{"num_hidden_layers": 9, "hidden_size": 192, "num_attention_heads": 3, "num_key_value_heads": 3, "head_dim": 64, "intermediate_size": 1152, "vocab_size": 2048, "hidden_act": "squared_relu", "norm": "rmsnorm", "norm_place": "pre", "norm_eps": 1e-06, "positions": "rope", "rope_theta": 20100.0, "rope_fraction": 1.0, "qk_norm": true, "attn_scale": 0.159, "bias": "none", "tie_word_embeddings": "early", "parallel_block": false, "extras": ["some layers without attention", "local attention windows", "shifted keys", "normalized values", "value embeddings", "hashed n-gram embeddings", "a smear gate", "an embedding shortcut", "learned residual scales", "skips across layers", "capped logits"], "init": "normal", "init_std_qkv": 0.0481, "init_std_o": 0.0597, "init_std_up": 0.0688, "init_std_down": 0.0688, "optimizer": "muon_hyperball", "learning_rate": 0.00675, "beta1": 0.95, "weight_decay": 0.0, "lr_head": 0.0127, "warmup_steps": 0, "schedule": "wsd", "decay_fraction": 1.0, "decay_shape": "linear", "final_lr_fraction": 0.0, "batch_tokens": [8192, 16384, 32768, 65536], "max_seq_len": 512, "doc_mask": true, "train_tokens": 204000000, "max_steps": 8698, "dataset": "wikipedia_en"}
Each number is 128 + 32 x the weight over its row's rms, rounded and kept within 0 to 255. Layers, rows and columns count from 0. Numbers have three digits each. The size before them is the row's rms in percent of the matrix's.

# layer 3 MLP down (transposed), 1152x192, rms 0.0686, rows 416-522, columns 128-191
105:140138097097181118150110117176069074125141110068125075115155101082154135084172088141117152084170146186147126155170107144133165106164139097106088154146144142167130168165130147157128120167148131
075:157135138097179099093156109169160104212182124166160138120146108103054128123114177092163166136096110140126124197092126143134106161098175082146139123111064164122197126160130097192153181101074101
098:103131172047126129102148147121119105170162084125185147155100169090066111077145127112154175127135182163094158169068107164119114152139107191179163107137118087134151165134161158131143075170147146
112:163116170110116173141104126114107177104129086109144141147104193156165149131094095143177084092103157159112123178061077147109157089135169185116092124103088114118170181178065111088065163113126120
080:131115154072093170153124148162109123123138134131073132106159176130090153147154148113108164170103143141184166091125142149086137179162068138125104157148202056113136144146104118153055142096092135
094:178179150132131089110141143125124152087115141103170133098093156114144152113134185075128205124118125103099132116059092122079126119142164119105153153131088152111123061047145184187121088184134127
057:099108168130169083168106132161070170149160124122119154088112112146105118098121107136129126142150124085160086122111149155149151145094129169147110118147146103118077146161129097144137165165140164
098:169175062152154169113061120181089101150086068139132170125173130110131093117120129126086138116138146153100170137085144106208176174092103140129110200058140143116074152146161140090119134099108126
132:143147134067135184112096159169093087128091112113141080136120135191084075133144168091091125130100077129126154170109213192146108183173118164145107095148168157111158098171198090076149109078134142
108:103107133119144170143154138161147122120135142146151092185105135214091147117168111127116149118117156113169123152136147148108070138098078152108142128103101127153121135101097129158168098084120094
089:112108103117163115053159116132117133124165158106146113118137146150146193153105123148110091124128101090182139102141154158097137146139106155163105158146160094132090094114178106091171164119182131
099:111132141110128162133047157076119158118182115108146163148160137095178135128125156146108113118104153155146143088127113110128120173121187180120036204121067149170120133108129126158112125199170095
098:141159070118047071116082128111128135072124130155112131112164167169179166118131123164142113117140210174096151116183131119194088129171118097189120090133164080141100100077099174071152162123162198
093:164117094176113068113129185139165150167120121156086131121124152119082134117133157107129111119170096150152149158081139140134148114126089140166127146110129121165087177164115120142141133194139120
096:139137125127120105129169127111131145155102133119129093162112073119139085104109156135122131080106114180142175076116137100144077060115095058126160138158108132205119150105091122145119132052086140
064:127081135179173119181129143140168118148080127116098146093103089099105101118104100078145111053128074079171104103106117138109174123145114113149157137207145145105212137092087102110103174118162127
095:035091106153170110175119092110172084143110097099174110105120092112103111035079100173087174120083111149112087076135108125104125096122168086090097150160125132058099110120143101144118068089106116
074:145188071184144091087133097163173133156098156166078115141104141171126090207172124092161100095145166132142137098108129145127169158106132120059111163178127093107126130076140102143111147189153122
102:092156139155058104111150168090082150141073135183107143095116161105158118112151099134154097126101147130072064124166062140179105143156096173118116034083131073166159150082108164126153112101163175
112:109114058131078147125174118198088150109119129137154107169107122193155140109112128151123100156119076103102140155119122122136180074109185099126107136160181174132207197156127145166089173166113167
119:169149138075087113099098135121129146131075191095103126149186128114100198152163069150104102110207134145166133190109133173096167126132183126158111153153123175136142154130173068190123177134145110
095:134114110189066147145105092107140130149069113106197125146185119148145122142124182130146138163149156144181104139124063094134154103133098149063150157113173145135130110205159134188188116138155186
081:125169161143088160189128150146133119095133091145183136112116140187156130117162143144139174140088108157106203147080144133107069160179112075142120156088119142094130087118102138134159154105087136
106:092044153151098066169118206112086173129117112136132158114124112124094153149182104117078150090132170123141134139131113074175096123145122132110123078060130103107197179125133120089169179073126089
039:144166099120139104172182161053190180090173131137096140148129134119166176152188167157159075152136120157108137123070071151088101112126161170150166160170136169081155148153152130140111165125121076
091:131115131140175208143109141102159067050159176089151124174120172097082129130095121139145134151104132138106125108153065092140151066112110103106157153141127079097145136116072133150166168141136129
101:151179138113200157058128091128098117083079088161157106124102052086125169081137161093158143126098095114141099103132123133098092185041144089102141146108105117140177084103147077094142123131154095
088:157063169109079125111078144131109174086132126124121136105151077195090135169143087106112126111131125196115098121129118184115120158165064114095146167101161111123106076145098127124117127143022161
096:121128175133140145142113087126166070097142072085081140110181149138191163166065125114166142121083121138128200135172083142144177097166097139158097125133119158149141127144132137186138165128070133
109:108141144158156121154079117057139083180103110169131135120144149153126103059165175096062031176088086098135086069159077164101094127069151026131119128140085092160125066163118131134159103131106142
093:124101083125093101065077015118048153099101152118118189111101094150110155093071119061141131114098156048146123109143165115106171110088133104101107103138085093127141089096194128143146161065145118
102:084074194165165083170133087144080151155104079121143114130119149104152106133092181165185077093098113137137127174078130190100077125101188117125137127116123160152106156167157147124101138117099136
076:131147143117164128105181114101131129177119088116202133127179110121118129087150173120165198130106134133156103139111109174081173154120096107054128145058145127084130133112084120081177152182167146
113:132150111144126083198136140141090097122102089019160130168129152092129132128143149050130100108123157120112093153120129105090089131113130139176100088126098123138119196128146128137089121169121150
104:174060172068158119200136177140134083128058135179116112099162080123129135127184143102064147163111100115109077178120155141133162116096102088146118131096062121097162078119111148118156151110151109
102:104113130097121150156134140134174113109124160106116123159067166106166174078142082165116173138093093171105092143149095108110124109127095161157154115188128157122083138140141143157080104130139136
093:107110106151174158140143124170065067143116168135110150077080113162104065147072200125108107212116133143089168116140194081126065132141136189146131097173073137139138153123105109180123113104150086
102:113096129148146108157129099134158092160073091137062171133131174138190122127080096165118116153102116089122143149198170070111065149131133160132145153108115100127080152100135113111112156116122181
096:191107148143111127132095113193107109191113136118117123092156123090165214096076154152096080112120104120133090177155154092140109117171142153136099206148149153119142112107166160166139164072125162
096:109147119133148071077107101086106065125146134108123143133079080144120175172133115039179157122066121086147123162060115089155174125182045085084183153089112081118153140130129167132162110180032124
083:074128146122069103105100105159107103122172143108145100122174155150162122064139067081156134123138085121077156142077073166163139119144095137141119185125150098140054146166125044146116157112156149
093:098158100125132118098119103137101143102136090130135117050142078149130154095116109087127090179127109186061088091165141130068101085110136138177104139103096113127155129066066083104221120131154147
097:128120184122109164109135121133139173157169063149133128079118141125088108165138143199132161117167158107130162114125153117105096222197103072179086164076140119094200082082157141115145175061156117
110:115142106109149140157106081153124110049112141133162082139161102169121125115076090100052153165139138158110126130118149126158136155150194146130160143196105118111193118163137093114140119099112105
103:107147093076083158146086180159132100136100110105118072116103152120107106143145072115118146167123113117112121155119117092196137112141123164124135092155090130150078100114141116107176139077147121
114:112120173119134159096107102065153174150121115135140138188116080146164150086181083106130144095148170098088102145134125137111128106156094080168110179120123143122102093084138150112144122139136159
091:106136155116113170142160147113095170171172128056168150106097133185105152185083172125111108128076132162133066137088103154099137110071163132143137103126173144083121138120086096156128107119151148
102:128081166141103098108168096077132106033126105131135142119141111109120127146118139170160109186057153166129138101124148170064106131125093127096128105124119104096082107105173037205111089134218152
089:064095128104126114193140107120119154107157157153123165126175114174112155161098130153095206106193175063089130139213086112128088129113118162155139181152058113116114133104077175083164136083143139
105:146089189153106155098039079114094150164167138149149160119095155123110126111133218108113136172083073080133142109097102099046162149152082104141113139115151094155162143130148158179108182056102143
104:131153156140077143141177164143081115129151185113152100156152131115207153086110079124027156112125111123084169158101092142090106126166102174128116186189135059126076111144120162114162125153074143
089:154146100067094118116103167180151177124136113123171099073115119134107148102132087124064066092116148190077114090120132143100101121124170156125133144109084110082161078178132110086088128092131199
113:053158148060239168090146123072156187165132092131133173088127132105136097110126089129092172080099112149130122109179120149106146129173076156144073182120115157116131105093131123107093103128199136
103:159119132105111096085121150160114122104217108093180139126144126147180112129149118134183048152046130149205148110111100136135118208106150091156087132180125132131085114138143142064148171157113139
092:122121080102130120150130086122098130145164164192131177080138112111113181078084144172177115191110111124107081149144130109067137127127114112135138229127184086115154165137130172112134141129151101
083:091118171127134113118073160187170101092169148196124109141129190150119127145175117082133077172173120135161170069166077080140163095174083184108175129138185102130107093088093103136114121083146129
101:162108079144065118110120125151147099107133066106125069132112157108085141163130091153064122143108121102126091151147096149150115167128050148121133175070150110084149129141116170182126175156124119
080:121107114145101115160187176117102107110143152085099128154099109089130098129144157161118204136120121099114139122113056169139101183142146179125152119113136070082143103144112057167096130121081111
089:118107096128112120160135184111152108148057176119137105095117160093093125121094089179165152123158112160147134170149125118156058174103153069166076113141112132095145111147108151125142140076146124
090:094161112189113178147132158188112172129127148140145142137131065076144144144130112187106142129110176126134139099073121144086140147098087102137173149170122145137128100172119099147138120155117146
109:133099130127148171112098183173138174089133147147134049115181177097181129120094142144159122136150136144111124122117142152107126126125133156111151196161123155144106182159137185113132096097120107
090:144127121106152137203121045091165134120102184135129155128176118109123085065105101102130158156170121094150093136142073163087129128112135109094111137111135088176133119105184104104185076114164084
093:086088062117133104189105147120114135103171134123139126112136131158086094188134140156172148098075095143041116101153101122133183137133169134133126143133120134098090165086122058170163142131137149
105:098118191066166062157129142109128101158163122137148127151107096172097101029084103100095144125153135175152097141074127155123153082144113102182166151183160116121148111136087103155108108139156165
102:094117133104081152222103077140140079106157105201139112158159109105141132084129092092122120117113163171105115154136094084120152174103159092148160137153135154074101109136210156186133153147073100
088:119111121105111137122145139114118155115143133133126104103105122108139169134133127141218118157115064123109165078147167112171144122148119185120132145108117114100084151144121135151084114102068114
086:122118214150143139127135138123145134150117111164107102100121137216122122134082137125132082149175121191132116118110210178120120111087177115092130117105118175137143137133193112143099118142085086
080:068112125180129096149077118125090092148157079093010157151100125193150133131142092161139164136149117088130152164118117175139135108138161129130148159187114127135106090169101163104018197102108100
098:153117117173122153145175131109129120129155148097115123124172172162113124162095094115132209131087118135106156053182212147091137131105102141104106077097108014164092183092135173178131175121103181
091:125175111131133101121110123119117159136135152090128106161097116159079074109123109103127176101125163119148113138067074086123161084121094080128062169112083130164149182114124188121141126193095188
086:130139140162125104123090101134068151105134155124103142183095138066152077108164137143142199120122112185159167126127143135097126157149162141121151178100094156073127134191091118107130088143133078
108:041107151117114130110173084124128111089136153104149118114097152140167125145144065176147155097108143106151152071146111075108195174157126144147161174095118137133121116142086136162081098144135163
104:085084125106098140144130110134104104113113176096096126184147133105124133138091094156154111216148163140142161075112104221119065083126164095131109158062154113144108159104233065151121091140164097
134:118126167069080180095164105107096100112126124179119133122131143107083161153199120071116086133079168118106086090093109076083120120097072078125123076126147108122120117114113141167087127102133157
110:158136173104150153191129113147154147138148122124105098045161108114108124198081089116170092113131164114109134121141123117152161151093068084106114097088031159122133146141141118184076110089133131
099:112140106125112131113077169140126098137086141099133119131141109156133094072136199133101097194127124091152089160177108148110117122089111112137114132068104156109108080144133121185154117133096080
105:158161101160098133142125171119086125154132159107118105162080161167123128115167103176152068131113095139157093144097138170170127138105119134142125128116164146173137154106172089142138134142182175
117:128105101110127121128085115091058101075102139122069098050159166139184120065106166149157120110159158198148147163156126108137125172161132154165122051071099147148133132090103127132105108142193209
111:145131130099151121162063169083139147148139127116137080121147110104115096078152123114092083111125143094174125164106103126152160154119078116160033154106152084142128099164128131101151129130185147
100:135169096104131133105150088094162109144151115133116146054119149100127141190080113110150119153166071156160195103142165087139128128102124161136147122150149116121153177125110130109105163201082064
084:157113143128051111124109122202130094125063165109122150137147115101187149088152091091079145103094187185098119107146143123116089134078097177171120095148172077125099151124102082111096149110124115
103:168114149059121146137165203126093130106124133110160157159218134142145097081144169110148085144157147127100097076115088138120148171068107128079115105148117161181111112169132102092099108169171149
109:128203147152208117127114092124124077119087121140096106152123104133160086123135122190135136120167144118142103123154117115142213091141062110159175148150104160094153109139114129061196130132143166
082:196114115069139087149122137103165142085105194120051100092150161153081107116133132159130166188081088133095142140147104144108166115135119105118133087131135116177108081105058131108115143172107055
122:116168126163164119152073089095151098123129102197140166132100105100099098087115159145097140109150118126159143106111109160136147156109092125085120101097164096154170066134180119152135098103110093
102:131194153170176046106127119033106083141137077113084096151137129160099158100167125101182102113068117105231111125157115069064186111126128111094130147155147123127101153120115180109174124135140114
111:082163123142132108143152159176142124124066091083164190098101140133141131152113165148098121161120124151169132094126147189072159193079122118067129124162127148157183112121167090100169043097153153
093:171222196162206081162142169149112130130163153165108140124141149132210126090157129123148176110084141153122151161145099170123102150127120169106102092146147160122117098117178152106130143095113180
108:166126166092119080075119130136145183085138119135091087098077154141156157132164162093175092071150113114122175098102182115164136167130156157117070079085159097127119134132123089153094142133113153
093:092157162033076077110170160163155095143107119081195137132156188127137142076183148163110071131084126133145133091107132146148173151150160175125127073109139146120104088114113135190104086121090151
115:150120135169128141135162085112095115138112157125108135127160118150178135176121104100122177101111141178145097148090110093121085146110090138135151141095077134151037082114120175125173149106147145
104:126189173128127145094087127127063110153129096169074154148087113138122149166127136103110135085110135146140139121165122136189121107117050136113149103155159145141139102145131141140161166140105077
081:176061155121134087143135168133146165103163102128120092145126104114093170145127128103093132109150109162106061045173094147102144144082155082138138099062128120164153122127186125148123124179115184
101:147182091130104087148175168130098143192127061135069135057134131095125115119122128128062122165198102081143148108098116123130119106147137114140132101091114166110135139123132115133127124134180129
098:161100147184113128090164127096090067136128116176130180122102152158116140166083108094088179139081174048166138115086112147172144091145128070138123103113102141119185104142111152155095119153088132
116:138156184124100167106153134070107103084163091092145138161085084112082165148131129066132126153115089075166100163101143124091184143153128112103118150153081098128119137086147157165136126152080099
109:133111136106113139166147104123142107080104166162148107155163191114192164135118104140075102158136150072148124174104150134123149135118071109098139158117131089105108094168066184142124164155147122
093:126147132118107094145151096150088140127129099101112159165129167134094116094128145120126153148118155168061155086209096140142135104149107066117182158064102167073098152140098109086123135150139111
108:124106208076116141143108091154129133189131151072100138133118171170154138115086160089079145102127128151165152148123104123090101126085114052171139221206206171117134139097118125112134100144139099
097:116113123170075136148128094107119133091121125165142137140143160121165166119158166107087148131109091069119120120124172102108100113133158152136115110072092101200161150200116120137122106114101120
094:112096136092050174155071106146142133122133140111159082145191103186132160165160137111024108148089125143169147096136135114138079145066156192117139136113124131097138081133192143125128205042101144
088:133192091149112105088095108163131123063132108084171169073135129075116172114126131115139148138152173115102110082155075084153050189081179152186094138074118093117092130151159176130068106139150130
102:097124138209108110121149180146144161164069084137165076102134146157101123088124104070121168114144136128178090168121116104098130169164135120118118073116055158100118152137124043127180090143140134
107:125133134167168147094172101110095110150107119170147112085098132111129081147075056097098076152151118113131095140161118132097093064153107114083146160141041163120152103140124080117146108159135126
086:085131134082154194068160081134153115105154159104097126136145125150138146140120132144136173078171128166124147146121208131108106147123134148137048130131119174131192142168086094123089152153123144
092:191148101118139125103168142141109140129174178138139120114058100111147173117133106107142117121157087142098135144150148129185120091149166096139078107099163133155178152120095148160156114145059105
093:126090136109130118122076088155170124178159133166129092082094144107133107151128109192119193100120111138146144101128148087173063133152148125088164154094158085068143135138131107158100150132191150
# layer 3 MLP up, 1152x192, rms 0.0687, rows 417-523, columns 128-191
083:184055092125122137129151184185178053123190161176105160138132130152163112181112166152134161078166129156116131123093127104097148146107155099107168074090099125099100141096101128094166125122109101
100:186144133095132134162122133080179147174220141181095149193162146152067100156130145119149094127130136130172177155107132171164122116159133128149099123150085138084136162099098122096195133073149118
102:092106093095154208144137162122124148132176168078106142125119142170084111144194099130171136163175154107161144098130095099103107169170141115113058085125174171097177069086129129107178141148174040
082:111124149107048115117136139105131141113141157072096083138135107117154109122119174125140166157169139100119148082132099044095118167097153095131148175096133156105169178088087155067094152059126207
097:097114102169118123109076089116161069127143115107150194144156150133114093102121152074135132144145162103082183139072123089196126194160131148163085092055149159136121113115160153136093170141159127
063:117187176106042131098129154141105155098164142094146153122152102121148098160147107116166061125084135082132135114120125114140129128081169084174150118176146155053156073124121083116203137149173096
101:195134155099100101150075159180139113155094126113135169142161166145096114117121096124134080162189148126088208098157115164119119070199123168170124063133147114134158121136109114106138160051102123
135:019115146126149133124123166138173141128203124120194138142079098110100151070182101146108134132163161107051153097108132116168151159159168143150176084121160161083105198088153100105137130188096102
095:137152134119125146117147178106106190113161129105118125131105181108176100097080099166130143148151097157090137190116121120033126144107160125113135125087141171105120079148112107101132110120135112
096:104097192131072083104151162151114135116124180121115091195136132095118133163099177112144098140105073130087096115112123141117142145146170176109138103075175122115084146126153116076092154068137149
108:138108123096057155120131191109109170144191137206170170065166115082107161148121160098143102154120095175204113093111091167128142102140131132081117162083138147143167168134167093182089132126105124
098:159090163133192117122127147158137101136163175152145117102081138093125107076139169065095153112168137151129125176099142157095143174180105091105120142081163175127108069137150152073105122076094131
090:099069138149094115099099113099140146160128073159133154115105163123109151124095123088073093133119141083202158188100140096122123078087075111131160160130111151123117134120134152138133175149116099
106:200147124163135105081147131097152114129149113130106089147097144119125102126168185115073075116178089174145184115124166077166118141139179135117113114115149134144133153125071153133049126127118162
062:112110149150104138165146169092159172137108109170133179170122166137130123205119160129165127125104093109137113159152121169130073109117163154129175181131102164134116140131143115134166154111091062
091:120131109170140132104147164112108084111129164157157161197165180123108132156093089131124085132154174134147089111101117175142075092173132135156089094123154187125173124060082170078162116112113140
078:119092175156169141137116182126219175122133160145109111160146120145067192149136134135104137139097165149061140176126108117136092123152196130131127170198117142115159125147107141110107083178090128
105:147082155195202104145129105108137121081163078094115112152157174121181144156204084102154106079075125225117122099155147143110171162148135128103167107133153094138077145158130140095169183143213138
118:141079175137123118118078150119114124079163077122153131177124151128125139102146112158098155141158085167124145115087148124144105095122121074102171132104149147136212126144118079139094094120116123
117:105128102138130118091086121122077094131126137135135113072138152121152120163137102098178122160141128158129129102170104104139112201089096167123155086142148106064063088146111161131118190159081136
091:114127112142098160089116130125124128116108075103160120172083105121137161141133115199111152141103134145130144223115142133111134145143114085103121141089132141097108070137121169120204113087100107
085:136155162144124126111078165119086083116156143145114142132117169148115133105159137124111171089134141156145165130096185114099134129173128117124080171107181119176166128159129100164145118128188152
103:095100097140233066107179175137122102168137085105131131142104080166097132111119174145111158198134124132111142135097144112121157151082083104124150138095096140047078084174132121147088129140076127
042:098199102132105163138112162166073215088165097156080109136131097101063160153192150157141123153097144199114139118143104135077140133098079158162112114165107161072141064147161098150152139098103120
097:134156121096182072105132119173140110162140155164047180148147109119116126153098126089217133153084131107196070099126146145094144111194138150138174114111105102084129108143127108109133163117144150
098:147143170141187094078151106167085117130159102076109173163060070103185135133120137121100070101161092108080111155114156098064100121158159139125130098116126115109129157098092124118136120129100205
090:108033188144096059105149149153116214182150127164067105084138054199108129122150158102123127098163161171192129115117090127130105113155070074106144163106138145124137160098093151134167130114088078
117:166091152087147162081051146134129130091153063159115144132117174151081107155171131121136096166156126176175170121101095066135121083139099119102106080107122169110173146114143081117127168067117085
113:104124157121132123095069103138138096109147158148115109177104180177076139110170116137145174123148153155135105193043107185154155116137167193117171164145131088107212145092170141145155150064133125
096:154115110107119133147052160121118108124113124151110109094145151131151133056113132160150177120196140129108142146160149188162108085091140098116193131146152097125182132124145139183132120160210097
101:121140086148111128128121122117194141129146150047157140154059117164052092124086174132137175143115115078110157099158074085166057123120143089168160100097119119163105118097065104121175102156140118
079:135136115179229119101111125115151129191098205137224082107091133169120135173121124125106105113146086136113204147191115103163121106144140083088143127078129138129130173140071138075143121144158151
108:141128105142141063152108195130145171153158199090090142144133117106137127165166166071077093141179184141110157112148092105127164066149111106129160130166156109189072165138131080113109124092122119
097:181087125112151173147144143134105150128095120074162131168080109211146133136092139113109105143160109136148147097116158156159137175135107147153168125179113152098093152168126136140131125114144100
095:102136121118090095142102175068152201103135084075135146051046130124081136147110087099075124127165115132112099097216105146128125090141131141135155132137139166075098155121096197094090131092139109
093:128089133147070092136131162153153075143073161139110105138104106185079128109142061140181085118153104115149124140095088143143117132131066165132140084124109114110141165121139145105109188080089094
108:112090135131149178103136110081135117064102133112081080079082072116065108108163158152132125140137164141125124141109092127115139131183172135194141120093131127181184105129094096112112076144121067
099:156075062107094163126115126145138114122199131133166140126097088066174114125042167108141148119129170090133138124120161097133120103195159096130143170082133146121165116097093155112101093131174152
112:143153136142134138128110131146184111060112176131021115108110137106115153168203117128135095162134194125117099140113144185193136087130157103092145134059183135082060143158143122160111143085141112
083:113133116124116089150135101179106158124126127089108098150132190108167097073171121147119120056123074097140111134148135186158097121138190142125107167155154117110069107197163074067093123111139102
082:080107095112127151096144150139131132139100133133143110189146137153152140129117121140114113126124118142174074144172066206170105100173175159043142079119148122122148177120129164160159170157119112
112:134113140121120144154198061123088096108097114154131088088148102113167125101147158071150120126077039143099119113093107070072103151161120152094125093135209134107164118133140117158125166164169106
104:137111100188117106120095083137163101153087102177110087155115136133105173134102108094047117075123087108169131115099159074078162092174147111087125148158146114130168167101137095137100077157167085
099:116088081120083125130126177136125122128170139179099180202109070155147148201140110140096158170179130107115136122123154115112124143152142191083193128090113181164088093149162095127113114113174191
117:132108164123209109127142080157106096100103210100138133138094097195072184047104133115108152159131077122158149132104196109132124159111154114097076131140133121158147159121136103122113121158161098
096:132112187078171113135144119145109158119142166097106189109094098151199187155156116123139104129181149168104117127174104182096133154095088097201120159147157125162127199065154152183078149124151116
111:135168182127188131134101126175128068113208098078127230171127175083096140127157143130127123138150145050103130085122136150118106111129142066167115117105126120164169081100102178144133112118135145
092:174121067142138151142113109178165131121104122159168072158128110118109140035124139145179098105106195150106107150023152146094101130186158120144133169100127130143161141177155063119131065109113143
103:136097150169145124147147123125104083125160054129191152093145181092121154132148128138137150022181196099135136255116109080179082116135137136109118105087130159152216116111111152138116118054142069
107:107078134136160126155222122087086142094187132185143155114147093107110134141093156104171121109103117112099159160133169027105087114145119130108196125144133114132113185142136215096150143088111144
094:147114119095184074148184113076134183139184141153105102136099093130123110177109112115173101147149175098117131137155125108153094107095108159084091148085128072109099131081120179147162113112126064
115:082161152181155149145101139120057099178151132086126141108142117115126091179172167138062106086139120103117104132135131100109164194160151096150134124167145108109133146156133194117110120136139126
107:162079161056140126089199039111145086146145097077108149147137135104138112143146127098105054118152163141126142149103125109139094076107133092168107113109137135063143101122147198096131145179087176
093:130106159144125100141152142173177093165167154192098132164110133129133157158091161123096154122172110147099140127087187117145158144168163105153179144160189097145141134151170091162144139147185113
082:085131171070168148148129129134094151139175157147147127147087114046112123109172194056136108142181091123144121122188115141120149147167047109125113079168140134119108115148113107150168112100113109
101:101120149144135078126122185125152131149145124104138070101120153072142129169107192149160144148121142124159152183122133089128117134127152138038156135172138116137115140108061191172147162097158130
076:155122138132081157220213223164174182142134138090121130113142153224152144128106138165160094176168153137117149158109101180114097191119096107140103145080133140131150133078065088153095144125133126
089:110134189134101123098147176137061187119167143103137182169125141156119094136104085114131124140101158141095150118030151152098127109133137130109072237114112189138099103139103070115179139097134191
095:128118133095127105136084112175110150133141124137126138065106143150152118086134091101155096136110157168122127132105085159142141084115163163195167111136116120118121160093096165116142098121110163
106:118100113130119138159088152161121146180201088134145180117134159136123133086081119141110156153153129137133132115136121083113104048136121153143197160132116080101118143102145178124129148090134170
082:105090167101147139136112122122115133166192121115140131175103163171167093164136120169078109098164120087122074126140160101160141117143131125069103118074120100156103059198133101119132136133133090
092:099139127168163094100156105122127219096135173086159144067144064128152150056095124119103060157156117149200118081114092155098098110123157084130118168138125140154183142101088139069129135107096162
098:177150161132183120135102151130149108168104149126095121099172127154167156183136131147105097101146106209122169180135144145144129088116165117132131150182180093085150200104104131103179169140124128
104:075097132097118162108145160139083144086104121112123108167117093171134127145117080108082183126126169140171134120168122131098133093090127055114199131113154093105110083116135108127125094193113094
096:034158175161126172090092096131096100154088163120111098101166173131101151162158115148127137105187180160141134135171088138125156101110132153096090097145123107146160116145104101162178118221191174
088:050114149149188096147133108093186078118146146095150188137117111180117157119108164134104116074080146100136143154103156137105132142151128214106127129124158067208137184168072144053201095136096156
086:107102098189143110139114132070161138095133130048111110127125151138126134137142153207061130165117110087104122166161099154228090128147168127112136135148121126131096076150120158135123152150133122
100:067149137121122107082167116185123091133139110076075140089112185105168174129083152118119128129102071083119144082136080103165163139166109105137154127125062118142168226116122087149127128138138135
096:097128135168105111104103118098078150102102174080163103136152201145120093081115109176148133163179206133124159110134108135126140119170092082111216183120114082146084166133107150171134110147044059
092:147116166103162111148160111163108115137118170153110131128058171121161193113171076103127116217121084139133227133121114160105131079131100144194147111134123149159147120124124105141135129141156139
113:125059130200122185116157171092138083109130082169185127126134146119091100098089127154059130100150173104187133096123094107124141139116174149130140094099179156200114138097189128177095090093124097
108:129070095105084133087094084146101135121155115113052063110079147114128170088125089126131135142103139152134144117139086149143131119173143119144144102149128086105115134113090071172104153128177161
111:181109097164163158113103092138114110117163137155149192183145161144147163122082097101178166122097196117089127182145126076133140175083097129098096080134115098125148091151106118153137059129157155
100:188111119158130094151127093134149137141146166135125141147113079125150189134104064144167154104142114155159170086155169084149148118151074130110123206067093124145100083134171109160087058095103067
110:156134159127094083098142142119124140074183150162157127101105152109126131113150130121162118142128160164181140147107186190134158203128203128115112101119135123118103135118125144127177107120121097
106:138147120125179150138089123084163160180120103135187092133142130079128116116093131104092117144108146136125142138137188127097132066112153106130163150136123159109205119138105165173117108189132077
112:162084166110129124109096138136128186130149155121144139089115066076119118104185136184099143152156097130093110123156152145077091103157179130101137119108094109110050114151166118123114087067171202
115:177139104098114065117143165101148155079165096128161151174096161130111143154204111140142164136125075077143174096120142081125126103123144148110163176128106103113150173072168111098108146095184139
099:209083124126138154142139151156089084156156225161165053178143190139127145113174169076139210162107151155155108086121131162100080149123124065105103127120137117091087128115151116106139095093139131
089:113164115157112138163127165163147134096075135165120142151134060095141130095175102154083068119152147148113131131124166045072086086161143114176143168107134193143101206176158150116140101144154106
106:125162128135137128155138095146145149115159116085147132206156144101091127167144137171155131189152162238130120078051144172131123116127124115099169054110129165138130081118113133097056113168111142
107:049189150170157126129133146110108156163112149118100135132067078089178158145122130189132079190142144147094115150135093115127164151094128098136137142134160120135152102145108093134161142120089115
086:166104102137139098101125104098030102135126061126136103198169181139116137130100148110110063113144113151151093117169120110110124160093136145082126121093073115110135113156129108143168096128115150
101:079167095133157126090149154085077207116120174110126130078099107168138095030114122201146090108160095138116156146082097096140116131162148144143164133089155140155144083148139118111150114140136199
099:103116098089087146177196169142122098097140116115156099147124112101141141157118138173159058137087101080080191129106157079118134130169165143097187117117104136108122134115131125068078174141108133
113:117136140156148136099210151158128134096107153118163179140133131076188123147085099170095143096172151123156156085055100148118074201085113177111130142092186113160157088154150128134070062132093123
108:175156132153140065093155149170139146111157147166140101118145087168194086124079127137148120107118149075120140099083096124129141160129135138125095068103171115125164098084099169143128124138124184
123:116151181110117167133103105137091096145131182143140022141125140108107151181105136079129118107174131132083085123133107158138102149121183121116144074084152135086171125123140098112120154082126129
087:068156096114143140131117135085136184097143121167173169142100091094136090112133148140139131118125176136117113132084109096119133120118121130119087120143150098142102123193179100091125131111175134
104:099150134114088110108132171131115125124180192202101123135104115094088136065101141206148098174123133121066144122155114209147161170158172166109143122062114154125113140151094134098134189118086151
101:089184141117189129194138110121122133079099115113154169109105092153197151064129156160139121138142144085160160182062169154166146121095142206071133155133142113144130170141131112136130139164136106
092:109037163127132102133173117125126132155137085149095170128138127114100164181191205106121075137149147115139135077211147112090092087168188121102164076096164158153119123166121104166111132112120168
100:135090162085225173117088142126151088136153144173181170140082080092138097139156100183157174167139081138116110160155078123092168123181139118118115113149139149095149139157159162139094141110120148
101:124129116076105119099176136106129121155115075130093159173128078209134159160118107137160134110049131100157169166168103143116034131136139127122154062105121126119134172102145103184093125096092116
113:102063092126087172118161155113128142110078169107134110126175138156119111105171111093069096129132119161137097110104126107151105111167151130147125108110117139130205156120133098137100136194079156
103:148117074148136139154135112123119138112154164156085124169102176094150170104198126165169104152120141150167130109074113189142086173200143064134138076122140131104095107146109146170122151149146079
096:137105153068162120102163082183191098172119092084117180214126101150117179125122134154145085157178118136170135131166115148173108142114170157137204101176150131103115136131064086106087186104195178
125:115114119164138144066145182113214107146108135149102158098138144159157097049144112097129149177144125122124163136169098089185098116130101066135146108147154145143153092138114133103082138142089139
109:071122131140122123129145097124108142119160157168069103199103129091108117117087107168117105070125111138116126132146164081098141090145144100095113131084112121110119159158119154101178139131119159
094:147133148101208065098111107165141129142106134083180143116173182101167109080093114100183106117130141117129092072146129131129090178119130118087085145100135128101142110112070118182181198088095148
096:144132111092104113086109125073154207105116143116128151040130098139141109146084116179105151097099131132175162081158124132135157156083162123158211170069126102092172198187143104143098054109050072
097:079112108197128154151181140149148152130138105148174166143115137152144153037184124117085114163158137114151157097107069104156093160101076161105167122098113135134170143137116083128062110189076109
111:135134137139111156149135111142204120133148170115078099142136146082169117156101075150076153152088144076185110070145073101098081084170137147081170118074121151106118160101141157088139129099104154
101:093152095144179122116111053128190136148139154105078143118098106162103172169192117185183153172146111131162160129159141045119155117091129137178111153121142173142099131071110174089125171105144119
089:124126123111116125112112097138166148098180064076134131169119124113135110120160079192119148122234147157107162130119088163162079141145143138097144132142174129107178158097120130063154157173095085
105:083061150114169160089088127181147157125135147074114128096129111167097119138118196173139125115183148154193166147136142137132095150109178120107184130137142074056098118144103119149128160114107058
108:135118094135170126064108110088126102100099136161143168123138133135109164134156125121106128147112138151094101172177157116021133092137090173114165105177117095102139150063102174176116115111089127